Each number is 128 + 32 x the weight over the matrix's rms, rounded and kept within 0 to 255. Layers, rows and columns count from 0. Numbers have three digits each.

# layer 7 attention key, 128x128, rms 0.13, rows 105-127, columns 0-63
161177124157137093152092143146073164116141131140122123152162133071109148124138127133132157147114134153144136144112162124158141127119111137099179166138151102148093145075122133094124085105054108
167109105146088101083150207115135118072134108092128108101122114124139067090131139154112145090116148161112139132180115177150112131122143161149131148141134108110125177045102122139106121091106152
110165131090129082136152124100192105241158072205095163146142118182088130118113127087139148117054163104168119152109117121134148156094106094131099111068120120103128148121137136080201081184195114
090163175151138165106115073108108123181135140186097121107130165119141132146112128153095094137130150146085186070148118108138161158126166159153053104086115131133096135125121135153097126140128125
153123120125125132130133125150116171084174105079183152101132094149170099117102140104113107083156138045145085155148130121099122128089169100153065127149114154082101207141155130132108150124132131
163066119088138070138146178121102106128174107137092095116156151127169088125095150120143159104125135139109156098136134136132170156159134150129168141167084137139115086133084156163126139143134168
124145148145122117148189103122121137144139115200138137193081113183130160168101110112112070178092116175155177115134072057151123156145136115076105131090100156148146151159176100126143149143166119
073149092120155127127103128150149083154131088143128112058131128119055125094089159140178142143134111090144150123122141113125116155124150121098122125079108128105145126145132150138152139129082140
100095125126151140129097085091094111230135120124131124092133132160136077084114109133098139078178130069131150123208130105140126097141125182112134056106152157115119083134111180149123151155150129
081134114132112129132143171115110115136132151137097165163146122168063141121218147163220135100153090082166116117075120114094122083130101087139140147130121108116117112160089095140085166080110157
159162151139102166127130138136159086135059150095131136135121132188118106123155104131100092066161134120109097137130123116119151113144132109099182083108206184167139113091092093109110171120145154
110116126057105101110128085169185164161136147149111137183122068150045138083153141129152148149088137115168092143057107149110102115100118093140111179088111143084137144120123094149147118139146122
128149107084086093109155140094088134114145093088140095147126125163178147142077156114132149122110115187145150163187140164159107176110117128100086166165122090097083162112128119163158146127150157
102199115142155141134152139050159107143107180096158144106102110153121148114142100134163087080135157132137127138110120084169133178180130170114088122121142156102133077086150194116092138153110120
149138121138144126147134134150070182177129130130075185154137142139149087115100149111160140197165126089101124118100117132083138078164127059114172174122106127153168074152147119101149167098093121
097134127139135144089138099098151152159131102146116175154156138064128124148151118168118182162120104132114092134158113142118132209128122121106072143124115142150118113115156173214102139123141131
092120117078092086149090091157087130105071124203137106172104154114083163164178151140130149176068105155112117150209168143098121161137154149148170097091087104130127170148090101121157081141145134
126097121135166152065156083080153133135101190137116095137092125094107114115136080130116069116207143119093182105174093080127109097104120154111159144146143133142176140070122161110091165133167073
134140157152108117097110153143146160066157159163139185117115089166106133121173143156120175095119108120112125097063154169101098078143149107146128137149129133107097138128031101131084139116095129
133147118111116125148168147131111112061157124114095135176152089130128191142170152092146126170072063155136109163139116124048048130160166134157108115157067138114112142118131097156143137121130138
147115148115152162127115079132156150151152138071100131103077096153145012106102162134078146147170089060068122141147113121110197135135169100190125134124109127061142035126120161149111144180172087
142138065119114138124162148160168134122091121085143120149136085134114100164128124100115091104097124109146140142114136131149081097128173123118127125116137094147163173083112166104186167125094126
093159106130145110141088160107128164109144131121126129074129125083107229143118135139123145144153152114108094101076151125137181197153117118076128128118067139129059054141141135117109154148122142